Part of a small language model's weights.
Size: 22 layers, width 256, 4 heads of 64, MLP 704 SwiGLU, vocabulary 8192, 27.9M parameters.
Architecture: RMSNorm before each block, rotary positions, no biases in attention or MLP, untied embeddings, normalized queries and keys, some layers without attention, local attention windows, value embeddings, capped logits.
Training: 403M tokens, 12293 steps.
Each number is 128 + 24 x the weight over its row's rms, rounded and kept within 0 to 255. Layers, rows and columns count from 0. The size above them is the row's rms in percent of the matrix's.

# layer 7 MLP gate, 704x256, rms 0.169, rows 494-502, columns 0-255
size [102 104 101 105  91  92 101 104  96]
[[169 124 142 164 178 126 130  91 146 108 137 105 107 138 117 128 166 158 137 126 173 150 150 145 134 115  98 112 138 124 187 131 112 139 108 119 117 109 118 119 133 116  92 143 147 154 149  82  63 108 134 136 135 163 138 113 142 155 145 150 133  91 157 131 131 143 121 157 122 100 180 161 121  85  98 116 140 158 126 190 150 162 152 133  97 112 102  86 139  89 124 114 115 128 132 116 106 138 121 121 152 151 146 104 172 161 173 125 100 130 148 116  93 126 144 123 148 110  84 138 103 123  91 119 132  95 134 134 111 133  94 171 122 173 114 163 160 120 169 136 133 103  94 123 102 107 161 134 102 121 134 131 152  89 138 157 151 131 141 179 116 128 109  86 157 152 135 125 111 119 133 159 112 104 110 104 158 128 153 169 130 148 138 137 121 122 124 126 112  93 107  93 111 101 121 156  91 160 108 106 113 146 144 140 130 134 135 155 150 110 124 141 151 135 127 139  94 127 128 194 118 158 176 128 131 114 164 155 126 107 126 155 144 157 190  78 105 158 128 129 141 145 115  80 108 147 129 120 123 131 101  76 135 153 138 133]
 [180 107 157 123 142  91 139 130 107 161 182 117 142 136 127 130 143 130 120 172 135 118 107 118 147  70  89 115 103 132 159  80 124 147  95 136 154 117 125 143 151 143 148 147 114 128 132 137 112 127 150  82 123 139 109 138 159 131 146 120 147  99 127 134 154 120 101 139 141  86 123 128 121 129 161 155 118 145 142 153 148 145 120 129  89 109 162 112 158  98 102 118 103  99  97 127 126 124 125 138 121  91 126 151 180 123 131 163 108  97  96 140 111 130 153 132 125 110 106  76 142 115 119 100 131 132 142 131 161 120 149  75 172 153  90 127 140 158 175  98  76 142 105 151 132  84 127 133 141 109 140 118 147  63 144 143 148 141  95 144 125  85 139 121 125 150 163 188 155 115 113 145 135 147 125  94 103 153 156  94  74 129 166 122  99  97 132 159 145 136 145 156 140  97  99 106 112 127 130 140 117 131 111 153 103 158 113 119  97 162 109 134 104 113 162 159 167 203  94 124 151 113 137 102 111 132 125 116 122 121 107 115 156 130 136 129 103  90 138 133 142 120 165 136 174 144 137 106 132  94 122 129 100 157 114  72]
 [129 116 144 135 140 142 139 150 143 105 108 152 151 113 107 104 118 115 133 134 153 100  71 170 128 109 148 182  64 136 125 160 131 152 113 163 116 132 133 129 143 138 100 117  88 149 111 133 124 118 139  99  88 138  66 111 120 112 110 107 111 162 174 108 129 133 205 109 143 152 122 148 163 141 108 132 150 140 122 142  92 126 139 177 133 104 133 149 104 112 115 158  99 114 121 113 130 120 116 103  97 159  92 108 128 135 131 131 160 145 164 123 114 136 120 115 118 137 139 129 119 103 183 115  87 171  78 102 121 108 137 142 109 122 146 114 161 166 130 135 133  99  99 120 127 152 174 144 112 105 139 110 102  76 141 110  83 143  77 109  99 116 121 122 166 114 101 124 146 123 152 131 110 139 150 116 140  97 185 155 126 111 107 158 121 118 130 138 126 170 122 105 126 143 127  83 148 113 107  97 126 112  87 146 114 168 109 125 140 138 124 115 129 137  76 141 102  98 130 108 188 129 146 135 131 144  92 141  91 133  80  97 103 129 159 114 153  97 168 145 115 126 153 158 129 129 127  80 150 142 150  92 132  90 146 128]
 [124  99 137 125 127 127 104 110 110 129 102 167 124 144 103  82 145 171 145 146 130 137 119 128  82 122 172 113 151 122 168 132 124 162 119 133 110 108 152  98 197 116 100 166 141  98 156 165 125 123 153 163 168 120  79  78 134 121 190 123 130 142 147 142 172 126 139 137  98 148 126 131  58 114 157 132 149 128 124 104 135 157 175 156 128 151 120  89 141 178 108 125 117 150 175  95 121 109 113 140 130 125 149 141 120  81 132 131 137 113 121 106 130 106 159 127 132 122 144 140 151 115 131 103 109 101  95 129 133 141 142 129 122 141 130 140 150 124 170 153 112 195 178  91 123 108 103 128 125 115 120 162 158 151  80 103 111 100 112 155 151 127 120 113 155  85 115  93 161 157 136 138 120 131  94 114 133 111 123 160 107 132  81 112 153 102 117 145 119 120 144 108 138 129 116 104 127 112 160  53 126 133  99 116 123 129  92 126 153 129 141  86 149 118 149 117 115 100 137 133  92 130  96 113 147 146 128 134 104 138 101  99 128  54 131 105 173  98 133 122 127 105 114 115 129 118 117 138 123 107 158 145 112 145  94 117]
 [127 115 137 114 115 123 106 116 119  99 181 134  83 139 135 138 173 112 120 138 106 146 153 107  64 126 103 169 138 128 145 130 107 124 138 126 122 133 112 141 121 118 120 155 132 147 120 113 106 156 100 136 166  89 132 127 146 153  95 137  99 134 153 157  88 105 127 124 134 135 141  85 125  82 124 126  61 128 171 134  80 125 132 125 131 148 122 139 137 111 123 139 156 117  99  95 131 124 146 105 150 107 110 139 104 133 155 170 146 169 109 129  71 128  70 147 134 127 108 146 101 102 134 120 167 137 112  82 106 167 120 157  64 144 107 139 118 129 144 143  89 108 157 109 104 122 147 152 129 143 142 139 133 175 114 130 107 102 129 145 110 105  82 172 145 109 137 136 156  93 149 110 116 146 128  99 119  99 102  71 149 109 113 142 100 111 147 143 127 109  85 180  63  97 154  99 144 149 131 131 131 163 116 155 139 109 109  95 132 147 158 119 109 152 120 137 105  99 125 163 106 105 131 106 159 145 138 117 143 114  90 116 107 116 119 147 160 156 101 134 154  87 127 133 110 142 153 187 128 164 163 147 172 126 121 144]
 [178 121 141 107 138 130 137 145 131  96 123 128 152 151 141 149 131 144 101 121 149  96 121 117 116 162 131 125 165 141 142 109 111 116 139  98 113  92 133 130 129 136 121  98 131 153  91 120 141 139 131  99 149 103 115  90 108 135 114 132 171 151 115 124 117 125 168 151 156 152 146 128 139 159 159 122 140 142 174 117 160 157 175 118 106 162 129 143 162 115 144 119 129 131 126 129 119 143 120 157 149 122 109  98 114 117 120 104 127 175 145 141 135 134 140  95 162 194 172 152 129 135  97 160  80  72 108  80 124 135 138 147 165 156  86 153 138 135 121 126 130 134 114 133 149  90 123 117 116 144 161  76 123 101 158 113 140 109  93 130 120 127 147 150 120 125 145 106 175 126 168 129 145 153 131 146 127  84  96 149  96 148 113 122 158 149 106  64 138 142 141 149 130  94  80 133 109 140 123 144 111 123 103 124  95 136 106 112  88 164 147 138 199 115 137 141 137 121  90 145 128 166 120 149 136 132 151 125 131 158 171 136 128 196 130 135 153 111 164  89 124 127 139  83 139 147 116  93 162  95  64 179 110 137 138 142]
 [163 106 113 124 131  92 147 145 121 110 158  90 106 101 129 104 107 109 128 165 130 155  88 137 133 138 129 129 143  77 146 107  91 152 150 155  93 152 123 115 139 143 113 122 140 112 148 111 111 140 105 101 111 103 115  82 121 133 115 120 129  94 112 132 132  75 153 130 106 138  83 125  96 117 121 122 141 187 136 106 123 118 132 144 113 105 136 146 115  81 110 149 149  97 124 164 112 142 147 133 145 143 130 110 133 128 131 165 144 172 157 169 136 141 143 120 102 161 128 119 141 163 122 130 114 186 124 122 105 166 169 117 106 193 122 170 138 147 106 102 153 120 122 133 105 102 157 100 113 120 115 141 105 109 153 130  79 140 129 103 109  96 153 139 144 128 117  93 152 117 111 171 171 167 110 119 169 110 141 179 171 145  90 106 133 109 131 107 119 158 137 141 122 131 193 128 117 130  88 167 124  89 147 144 105 107 104 181 124 176 116 138 108 156 145 133 124 121  69 106 135 157 176 152 160 130 121 124 143 131 141 154  94 140  98 102 112 108 113 116  86 130 118 132 178 177 126 166 132 111 109 132 112 138 121 133]
 [159 169 135 120 167 122 119  81 132 151 159 101 186 168 156  97 161 172 166 138 144 145 132 137 151 124 165 121 134 115 108 115 117 151 139 135 122 146 118 135 122 156 108 148 172 127 168 100 122 111 144 111 123 118  98 155  92  78 105 116  91 118 129 129 131 125 164 120 143 117 111 115  62 137 134  92  96 169  88 139 124 120 147 170 140 159 110 152 139 108 158 128 113 109 126 143 149 132 137 164 136 131 119 118 122  55 138 113 141 136 129 123 132 143 126 130 126 193 146 132 130 118 124 151 156 106 141 124 132 133 104 138 141 123  98 133 155 137 186 155 111 150 108 147 153 153 125 129 104 126 135  94 119 128 136 119 113 149 116 137 119 145 106 131 146 146 121  95 141  84 121 142 121 154 124 153 171 112 125 127 142 142 109 111 107 141 112 140 179 122 111 152 110 113 109 130 160 153 101  68 184 119 106 116 119  78 112 173 176 115 133 120 176 138 145 113 142 155  90 100 147 144 171 126 162  84 134 146 131 114 144 110 141 123 149 159 121 154 137 137  97 143 166 127 151  85 116 121  86 190 169 101 141 148 101 123]
 [107 111 124 107 119 181 131 107 116 159 106  94 112 113 151  83 122 113 157 107 105  99 132 127 103 151  99 104 122 109 149 170  93 175 105 150 156 164 149 152 141 117 145 149 105 127  49 133 164 126  89 141 108 136 119 136 164 137 122 129  87 128 127  87 133 123 140 101 136 148 113 104 131 164 106 115 144  72 131 138 113 135 118 114 162  81 137 184 120  81 153 177 170 150 130 184 148 147 162 102 137 143 176  95 108 110 110 100 183 118 156 133 117 149 144  93 146 172 131 167 128 118 101 134 137 159 125 161 139 158  86 108 108 128 127  85 138 123 105  97 127 108 158 143 156  74  89 155 108 135 133 108 106  93 146 127 147 122  82 118 124 121 124 139 132 151 139 103 114 144  94 148 140 140 102 110 103 117 147 138 115 140 142 104 143  91 114 133 116 116 133  97 127 119 132  88 179 103 150 135 124 143  98 144 125  92 134 148 110 127 123 133 128 112 115 140 115 110 142 126  89 120 129 127 117 122 108 133  77 140 119 131 141 177 134 138 116  83 116  85 139 124  78 132 135 101  85 152 120 130 115 118 131 144 121 149]]
# layer 7 MLP up, 704x256, rms 0.176, rows 494-502, columns 0-255
size [ 97 110 102 100  87  91 104 108  96]
[[ 91 113 127 114 140 108 151 143 121 108 110 125 126 148 179 119 109 102 135  95 149  96 105  91 130 138 106  88  91 162 121  75 108 111 155 139 145 120 129 156  96 106 121  86 130  98 120 130  97 148 153  91 113 110 127 159 128 145 107 134 110 143 178 154 160 116 169  78 108 129  93  84 148 144 115 135 131 157 150 124 105 116 106 132 145 130 125 151 125 116 107 138 112 152 126 138 167 105 123 115 144 138 122 163 109 127 119  96 123 106 147 144 105 132 106 144 159 116 124 119 130 157 153 138 143 148 139  94 182 112 136  74 109 144 132  88 112 105 138 137 110 160 129 118 164 158 118 162 104 138 144 144 110 162 100 108 137 167 147 103  93 164 141 152 118 110 107 116  87 157 153  99 171 106  86 121 142 101 119 148 159  86 157 128  55 136 115 121 136 129 128 113 132 139 137 109 134 142 121 163 128 148 153 156 106 114 120  90  98 162 137 167 128 125 113  72 141 153 127  99 118 158 157 174 118 160 128 128  99 109  79 116 158 106 120 161 141 119  86 116  69 113 130 140  97  79  98 109 155 119 102 130 103 110 102 130]
 [130  74 143 132 119 126 115 123 128 137 107 104 123 157 115 144 134 119 152 123 110  76 129 110 103 119  84  94  53 100  84 128 150  93 127 135  80  98 131 105 135 143 126 116 159 205 137 132 113  90 128 166  93 134  92  93 152 109 139 145 116 109 174  97 109 125 147 134 154 133 129 129 132 144 179 133 114 123 109 134 126 117 102 127 157 105 136 112 141 115 146 101 116 138 143 118 139 174 118 145 104 136 165 142 135 162 120 112 118 152 137  98 146 110 121 126  97 125 142 102  93  79 167 145 136 148 114 138 109 111 107  95 117 148 150 126  87  66 127 125 151 154 149 160 127 134 160 112 120 146 138 164 139 142 156 103 143 102 137 141  87 131 154 131 116 131 117 116 119 141 105 123 138 128 133 112 130 113 169 162  99 121 170 112 154  86 122 142 112 110 170 101 148 139 110 156 155 132 124 140 188 182 158 122 172 125 125 105 107 113 141 127 114 112 115 128 117  74 132 150 159 132 121 155 130 168 110 141 154 148 120 133 101 180 115 143  58 115 111 156 135 135 144 165 111 138  61 123 104 113  92 126 127 143 134 139]
 [155 123 151  99 148 122 149 127  82 151 103 166 104 145 111 181 154 142 117 142 147  77 134 113 129 126 154 152 132  84 138 151 158 157 133 160 137  98  72  78 157 185 158 140 118 119 129 120 136  95 147 122 125 154 119 183 159 143 137 134 140  98 107 105 140  98 168 112 123 163  88 115 146 141 148  86 129 145 131  78 145 141 121 136  91 119 124 149 116 198 135  98  93 130 144 128 178 129 109 159 129 104 135 149 139 135 132 153  94 114 126 123 131  96  96 127 159 112 103 122 152 111 134 134 145  97 121 144 141 103 172 125 115 130 153 138 167 112 117 128 103 134 135 123 141  85 108 124 151  95  82 131 118 122 142 150 110 114 109 117 167 131 127  83 108  95 129 133 126 127 130  96 117 124 111 167  99 130 102 117 148 147 110 149 119 126 114 161 120 129  94 126 119 122 120  94 130 145 149 131 100  61 164 118 111 179 116 173 126 127 142 137 140 100 114 112 136 159 106 129  72 156 191 141 159 104 113 115 152 103 145 113 138 151 139  95 121 164 111 141 149  88 119 119 100 119 182 152 114 133 112  98 145 141 101 127]
 [128 133  93 146 115 121 136 105 154 126 122 178 149 176 169 110 130 146 122 109  83 125 135 166 120 110 148 123 130 105 161 159  97 151 161 215 124  90  85 102 137 101  90 128 156 128 137 123 165 134  89 142 129 135 118 123 128 105 135 141 156 129 115 134 144  98 114 157 146 105 140 104 122 182  99 129 122 130  97 155 123 114  86 133 149  92 125 109 144 152 150 144 113 156 169  82 160 191 131 164 177 124 146 130 147 128  94 133 134 140 169 157 107 145 142 148 128 144 113 147 104 115 119 124 120 124  91 117 143  96 174  98 118  73 117 126 106 123  81 154 138 165 123 130 111 140 166 113 117 155 141 141 136 115  93 149 142 130 142  98 103 133 103 134 173 105 167 110 127 178 148 102 112 141 135 109 105 131 118 135  98 113 121 152 108  85 116 115 134 106 139  96 128 141 115 117  80 116 130 141 119 107 129 132  96 116 146 113 110 126 123 108  99 109 140 106 138 105 123 131 199 163 123 157 118 110 171 177 164 130  97 176 128 138 113 113 127 156 137 141 140  95 144 120 104  96 134 116 121 165 111 148 136 113 115  88]
 [129  74  92 130  85 154 132 107 165  95 115 141 143 119 101 119 121 146 125 131 110 158 113 154 171  93 194 136 172 132 133 162 163 122 126 111 116 135 106  94 122 150  99 154 126 146 138 156 119 131 145 149 129 115 152 134 118 141 170 133 117 127 119 147  99 114 157 181 112 121  97 137  90 164 177  92  86 137 146 120 116 155 112 117 135 147 124 169 116 131 117 147 137  94 119 126 133 107 116 138 105 139 108 150 113  85 155 125 118 126 118 107 150 128 148 130 109 118 131 128 126  94 121 161 137 131 141 176  91 124 130  98 168 126 138 151 137 129 149 132 140 111 108 134 130  82 150 149 136 103 146 109 165 132 140 131 117 102 130  83 114 141  78  91 177 104 141 157 124 123 156 116 117 142 151  90 111 100 130 135 109 126 119 132 146 146  75 190 118 128 115 171 132  62 129  84 146 109 134 145 105 127 122 121 103 140 178 126 106 119 182 141 144 107 131 158 142 135 161 118 169  68 152 121  89 162 135 109 150 134 137 161 120 161  80  94  82 142 138 149 126 139 137 145 104 148 157  97 117 124 103 102 138 151 169 128]
 [153 131 151 115 146 143 140 165 134 128 104  97 158 130 133 157 144 144 135 134 124  83 152 115 108 162 118 133 170 128 130 106 134 127 174  90 105 105 115 116 114 132 134 108 148 147 105 142 166  89 159  99 148 123 104  88 118 159  75 140 163 114 127 136 147 109 145  98 162 170 125 117 151 171 113 128 127  86 147 112 207 142 193 113 137 147  99 175 142 114 153 117 132 149 129 152 126 138 102 177 120 153 129 129 107 134 154 131 140 135 127 141 145 120 107 109 164 173 161 121 131 118  83 168  75 154 138  99 126 101 128 115 133 129  90 132 118 149 132 117 125 131 100 160 143 136 141 150 163 117 163 109 115 103 171 123 140 110 137 127 129  97 131 142  86  98 105 145 144 135 140  89 155 145 124 123 157  51  91 130 140 150 123 153 164 160 118 128 154 154 130 149 142  90 124 127 117 151 163 156 132  99 135 115 126 141 100  95 113 124 155  98 139  94  76 160 112 168 124 142 148 142 104 156 156 147  97 168 156 160 169 114 141 152 134 128 148 145 139 135 111 152 142 105 138 157 135 120 168  92 109 147 113 140 125 152]
 [150 133  97 145 162 137 126  90 122 119  97 123 140 133 180 129 120 143 157 134 141 124 151 131 138 126 126 146 138  97 164 161 119 107 108 173 118  87 102 151 171 132 104 135 100 191 150 143  96 122 121 111 141 126 118 103 120 104 151 143 125 124 139 102  85 130 156 101 168 114 144 136 149 103 106 127 121 130 142 145 153 142 153 118 145 136 137  98 143 114 113 126  88 131 123 173 166 161 146  82 109 122 117  93 129 139 125 149 139 137 136 138 160 144  44 109 138 130 158 137 149 146  87  93 157  99 142 138 164 132 143 157 148  88 134 138 169 112 153 126 175 104 114 145 139 130 150 133 170 120 134 103  80  95 127 118 123 106 112 142 105  90 101 145 126 172 125 131 159 180 110  96 111 135 137 100  93 123 156 178 155  93 118 124 129 120 174 141 129 100 101 129  73 118 101  50 127 159 151 105 144 183 131 122 111 147 112 160 130 114 132 158 113 155 121 128 122 174 108 173 138 121 106 117 116 123 159 141 118 157 139 140 109 147  95 138 111 118 130 113 148  87  93 142 146 109 133 109 109 121  89 132 135 153 132 150]
 [115 153  86  95 141 152 147 141  98 138 151 138 140 153 142  94 167 174 188 121 165 114 102 114 109 169 154  94 133 115 106 142 123 126 154  85 130 121 136 155 191 151 125 141 151  80 137  93 101 134 127 123 137 153 105 154 108 173 137 129  96 110 120  85  97 137 140 141 194 177 144 123  91 152 117 117 138 150 117 133 122  89 130 158 164 148 157 132 135 133 162 117 121 155  96 118 110 133 117 189 106 124 125 127 128 112 112 151 146 124  95  98  94 120 179 149 122 165 127 103 127 121 107 130 142 122 131 127 106 152 130 142 164 139 124 153 148  92 148 151 131  75 117 125 145 143  90 152 108 113 102 158 126 148 104 139 160 125  85 164  87 133 102 103  55 141 108 109 158 164 100 165 145 108 114 123 108  69 122 143 159 111 115 137 124 114 124 104 155 132 113 107 125 130 122 132 173 141 125 134 147 159 150 137 131 113 113 103 154 117 123 127 152 134 128 132 129 174 124 141 125 117 175 112 115 106 164 157 140 104 117  89 132 107 157 148 133 118 139 113 114 105  73 114 115  91 105 161 113 133 137 111 129 140 143 147]
 [135 100 102  99 141 106 161 126 139 137 118  90 113  99 148 114 114  99 119 149 117 163 152 146 149 104 115 122 142  96 169 136  87 142 160 130 127 163 158  82 108 178 130 139 116 115 118  97  85 152 122 146 137 135 170 142 141 141 138 149 122 159  76 103 115 111 177 135 128 121 137 119 144 137 154 125 113 101 152 118 138 138 132 134 129 114 124 145 109 115 178 101 164 140 124 159 118 139 125 147 147 111 156 138 146 103 107 142 164 144 117 141 127 130 146  92 119 149 144 174 105 165 117 134 133 160 148 132 143 118 103 152 116 133  81 106 125  92 123 119 129 147 152 125 101  93  76 158 151 100 166 116 153 123 114 130 146 186  40 148 139 152 124 124 139 128 129 111 167  87 109 105 134  96 131 131 107 132 134 125 138 118 154 119 139 130 185 145 147 146 118 122 123 165 168 125 193 125  99 146 144 133 136 181 153  80 115  98 125 151 166 136 132  66 150 122 135 124 145 128  98  84  89 114  75 139 105 144  87 155 117 132  91  98 128 119  99 132  99 109 112 174 111 109 142 123 121 141 134 125  94 119 123 105 113  99]]
# layer 7 MLP down (transposed), 704x256, rms 0.17, rows 494-502, columns 0-255
size [101 105 100 104  92  96 106 105  99]
[[108 152 112 129  94 138 148 147 112 137 130 135 164 162 151 129 108 103 133  95 143 126 103 107  81 115  88 144 141 125 143 111 162 144 147 134 142 116 125  88 139 125 143 153 141 107 158 130 139 136 121 119 123 103 108 155 107 105 145 110 123 143 149 146 100 106 147 127 100 113 144  99 122 132 147 115 184  99 130  94  68  98 116 123 120 158 154  86 133 150 134 154 126 128 157 132  96 104 195 152  96 139 137 106 118  84 105 139 145 100 118 161 134 129 129 163 154 139 179 140 140 161 163 102 112  93 115 149  96 134 154  81 131 119 142 158 130 149 111 127 163 124 155 147 119 186 109  85 121 134 129 123 117  87  83 136 130 135 140  95 173  95 163 136 125 127 111  98 122 160 122  97 127 119 124 138 137 139 113  60  89 138 173 116 139 131 174 155 134 141 123 123 132 143 153  91 167 159 116 126 128 160 113 135 159 157 154 130 150 152 137 115 142 141 103 134 143  65 136  95 166  84 117  96 115 123  93 122  80 126 126 140  99 139 122 149 130 113  98 141 125  69 128 140 135 169 146 125  94 149 106 130 171 154 146  95]
 [100 116 106 102 128 108 135 108 142 102 105 159 141 115 142 155 126 116  91 163 163 118 107 130 101 118 115 129 149 143 112 138 154 158 141 135  99 125 161  81 120 154 117 130 130 116 138 134 173 151 107 122  83  99 148 113 155 141 125 160  98 115 161  59  91 133 172 108 151 161 122 165 145 147 130 121 151 137 143 160  95  97 124 133 174 139 118 119 134 113 151  87  95 120 169 122  91 173  93 149 144 121  92 100 155 107 107 157 125 135 134 128 137 164 133 144 180 154 155 156 146 101 109 135 141 116 133 154 126 118  72 141  97 114 164 107 119 127 139 142 139 135 156 132  97 173 126 108 107 129  81 108 138 152 144  96 107 107 147 110 106 136 141  94 117  90 119 113  72 179 122 133 113  53 153 163 112 109 155 162 157 134 131 138 133 123 120 127 149 167 109  90  96 135 166 149 126 149  56 115  97 145 151 115 142 129 115 156 129 104 150 101 164 102 135  87 140 128 130 129 141 141 157 102 133 126  79 121 120 114 132 149 175 127 126 151 125 133 145 141  99 154 101 133 107 142 103 138 125 127 101 134 155 131 111 116]
 [131 152 181 121  93 111 112 106 103 110  79 140 131 132 122 125 125 157 117  70 173 100 117 117 167 151 151 127 130 133 163 144 151 105 130 131 102 147 113 164  93 125 104  94 119 132 125 120 134 149 105  92 144 172 163  82 136  94 145 136 135 123 122 131 129 152 128 127 111 137 120 124 125 142 140 128 174 116 167 142 126 105 161 117 125 153  92 110  64 103 105 139 118 140  82 114 165 127 171 171 100 119 111 145 117 106  91 147 146 107 118 181 160 109 126 108 118 104 142  82 128 101 145 133 175 104 168 158 128 151 152 105  84 188 140 120 117 146 123 121 156 140 132 128 152 162 127  96 117 128 118 172 132  85 108 144  92 152 121 107 140 127 105  94 127 101 159 164 155 103 129 120 137 147 140  92 119 150 135 137 118 122 135 146 132 128 138 147 155 146 121 136  93 121 158 138  80  94 158 146 159 130 135 121 149 162 150 133 145 161 186 130 145  93 140 107  93  93  77 137 136 129  97 154 132 109 147 121 144 128 125 123 131 150 161 103 147 130 143 163 117  91 107 142 106  90 178 139 163  98 123 135 164 109 147 109]
 [130 103  88 132  54 156 136 133 112 125 111 168 104 151 154 116 127 147 117 119 156 112 124 111 113  97 126 113 120 136 146 157 120 200 110 143 111 115 108 108  72 143 130 146 150 139  92 148 156 106 113 111 157 186 110 157 146 113 143 156  95 162 131 127 131 149 120 113 144 126 130 140 124 153 145 106 162 157 149 151 159 154 124  96 116  93 156 137 159 171 115 110  74 132 139 145  96 124 119 137 110 114 133 122  96 115 137 133 137 142 141 145  93 121 141 109 156 109 135 130 135  95  95 105 127 148 171  99 109 121 147 135 178  97 123 127 111 116 137 127 148 127 123 150 113 162 126 120 139 168 106 108 151 114  81 169 136 151 104 137 123 171 118 117 144  98 171 155 134 171 145 161 136 115 128 147 136 133  97 150 135 125 156 144 156 112 147 159 150 146 103 110 123 121 125 134 117 169  76 143 122 112  93 152 136 103 126  97 113 117  99 182 102 136 118 147 158 149 186 120 153 143 116 130 123 153 127 153 122 141  87 173 149 168 142 102 110 178 110 165 139 136 110  94 116 135 139 119 157 165 128 189 170  90 155 150]
 [162 113 121 121  89 149  92  98 153 122 153 117 140 157 114  81 186 118 130 133 164  89 147 173 140 119 131 148 110 149 165 147 127 162 179 124 134 174 116 133 119 118 135 118  98 139 161 142 130 144 141 173 133 108 113 111 163 136 155 140 153 150 115  90  82 139 115 164 146 108 123 143 135 132 128 181 101 137 115 127 110 135 110  81  70 134 170 156  94 142 112  88 130 165  94  83 134  40 113 133 112 126 126  82 130 134 114 153 133 129 114 106 146 128  97 118 133 129  98 144 122 132 120  86 104 110 145 131 151 142 165 145 127 131 166 103 110 147 135 126 126 118 120 137  99 131 151 125  92 120 187 115 121 145 138 138 115 130 122 116  98 164 134 140  82 111 117 181 136 121 124 112 144 166 135 118 137 121 153 122 132  85 160 120 106 155 132 129 125 116 156 119 108 160 115  96 135 135 156 161  97  78  97 164 156 110 111 125 123 139  87 115 136 119 135  96 160 150 159  99 125 122 126 106 124 159 162  82 140 146 163 130 129 136  99 150 141 144  71 127 103 111 131 122 105 122  95 113  94 107 140 143 132 128 138  82]
 [ 99 124 123 106 144 146 128 129 101 139 138 118 159 144 153 116 108 137 158 128 191 129 123 126  90 116 111 129 145 143 101 138 104 122 113 114  95 119  84  99  98 131 130 120 135 126  89 141 150 170 181  98 138 158 128 112 164 124 129  87 195 146 137 115 140 125 172 146 141 140 121 181 143  93 131 172 146 108 172 113 174 116 131  87 107 151 143 112 145  91 178 142 138 128 172 156 124 158  98 159 167 134  95 123  88 103 166 123 140 136 122 131 140 126 101 121 137 106 179 150 100 155 144 138 101 132 125 114 144 162 157 130 161 145 154  94  98 108 112 165 137 123 144 152 116 119 166 144 110 133 122 154 102 113 134  84 148 119 139 137 138 134 124 111 128  87 169 130 138  86 119 158 139  90 117  93 136 119 143 168 132 145 122 106 179 128 102 107 133 164 141  92 144 100 109 118 118 147  93 111 104 139 141  85 153 132 134 133 131  99 132 109 138 132 106 170 129 128 108 117  73 150 143 182  87 101 162 143 130 132 153 116 115 143 153 151 119  91 127 128  89 124 152  93 115 168 132  99 139 144 126 113  81 121 101 145]
 [153 114 156 132 177 129 106  65 139 109 103 106 135 116 147 129 150 111 154 106 141 150 178 132 140 107 156 126 132 120 118 159 131 105 167 133 107 131 148 130 121 124  94  93 105 134 165 127 110 107 161  93 156 187 110 103 157  94 146 114 134 126 149 103 107 118 121 126 127 145 134 124 182 147 118 112  80 119 107  95 128 155 161 129 195  74 116 155 151 130 154 120 102 119 150 105 142 136 103 127 126 166 123 149 146 125 134 100 125 118 111 121 145 116 124 149 168 169 147 167 141 134 115 140 154  79 137 122 129 146 140  97 104 100 189 121 142 140 173 133 164  89 142 114 138 133 115 121 138 144 111 118 103  86 123 126 135 132 152 153 137 152 153  92 101 118 116 124 136 124 124  98 142  84 127 113  77 105 145 128 145 118 177 139 122 129 109 127 113 133 103 105  79  77 107  93 154 114 140 135 119 116  99 138 140 130 157 144 130 134 113 162  82 123 123 123  91 175 165 141 125 118 110 148 108 142 102 134 118 163 103 138 141 188 121 103 106 157 122  88 181 111 129 117 115 117 148 173 109 118 105  79 116  84 132 138]
 [102 104 116 118 118 114  93 107 120 143 130 136 126 139  87  96 114 116 120 131 124  91 164 146  79 135 105 152 129 139 126 172 121 136 145 135 158 143 137 112 133 132 111 130 120 104  86 117 115 146 123 163 117 156 167 139 120 149  64 113 140 133  92 149 189 127  99 125 121 133 149  97 125 177 131 107 145  93 100 131  93 122 156 117 121 154  99  84 133 122  98 119 105 124 193 159 129 140 151 145 146 161 109 116 124 159 139 131 195 130 175 128 103 113 175  90 147 102 179 107 118 101 107 119 152 117  96 186 130 112 157 110 114  89 143 151 152 151 120  90 125 138 131  92 112 121 132 120 123 118 148 115  91 105 133 146 133 135 128 118 157 109 166  62 122 125 121 152 106 122 127 187 153 130 111 107  94  86 127 159 163 102  95 155 163 162 100 104 108 125 127 122 123 155 129 114 137 139 148 148 102 116 111  90 143 149  92  87 145 129 111 130 133  96  97 128 123 110 119 159  74 115 158 144 152 140 158 137 102 121 151  98 132 139 169 122 148 114 131 167 115 116 123 117 116 131 125 165  93  95 149 125 143 129 110 159]
 [112 150 118 148 130 108  95 104 124 107 144 119 158 136 110 111 138 132 138 130 136 137 110 143 139 148 118 180 122 156 116  56 133  86 105 147  95  83 144 155 130  50 147  74 143 143 191 108 147  92 162 136 147 147 130 135  65 139 128 122 147  78 165 135 137 183 106 116 122  95 117 135  99 125 109 157 157 186 127 146 150 142 132 141 128 150 152 121 121 190 112  93 136 128 140  94 127 128 123 124 107 158  91  86 126 160 111 128  71 146 153 134 149 131 128 169 157 124  98  70 137 111 155  92 136 129 114 132 123 119 111 116 135 120 152 184 121 123 147 155 142 140 112 107 111 151 185 106 143 146 153 131 152  96 133 147 124 107 169 130  98 125 145 109 116 129 126 142 124 140 149 156 148 147 107 120 143 150 101 155 150 141  91 157 107 128 122 117 135 135 145 136 138  96 119 162  76 130 138 136 118  97 123 119 106 177 106 144 149 112 124 139 137 160 112 133 127 109  90 137 170 149 134 120 141 160 139 137 152  93 152 132 110 132 128 187 133 153 154 137 129 157 150 122  98 136 159 109 116 123 110 116 147 150 137 110]]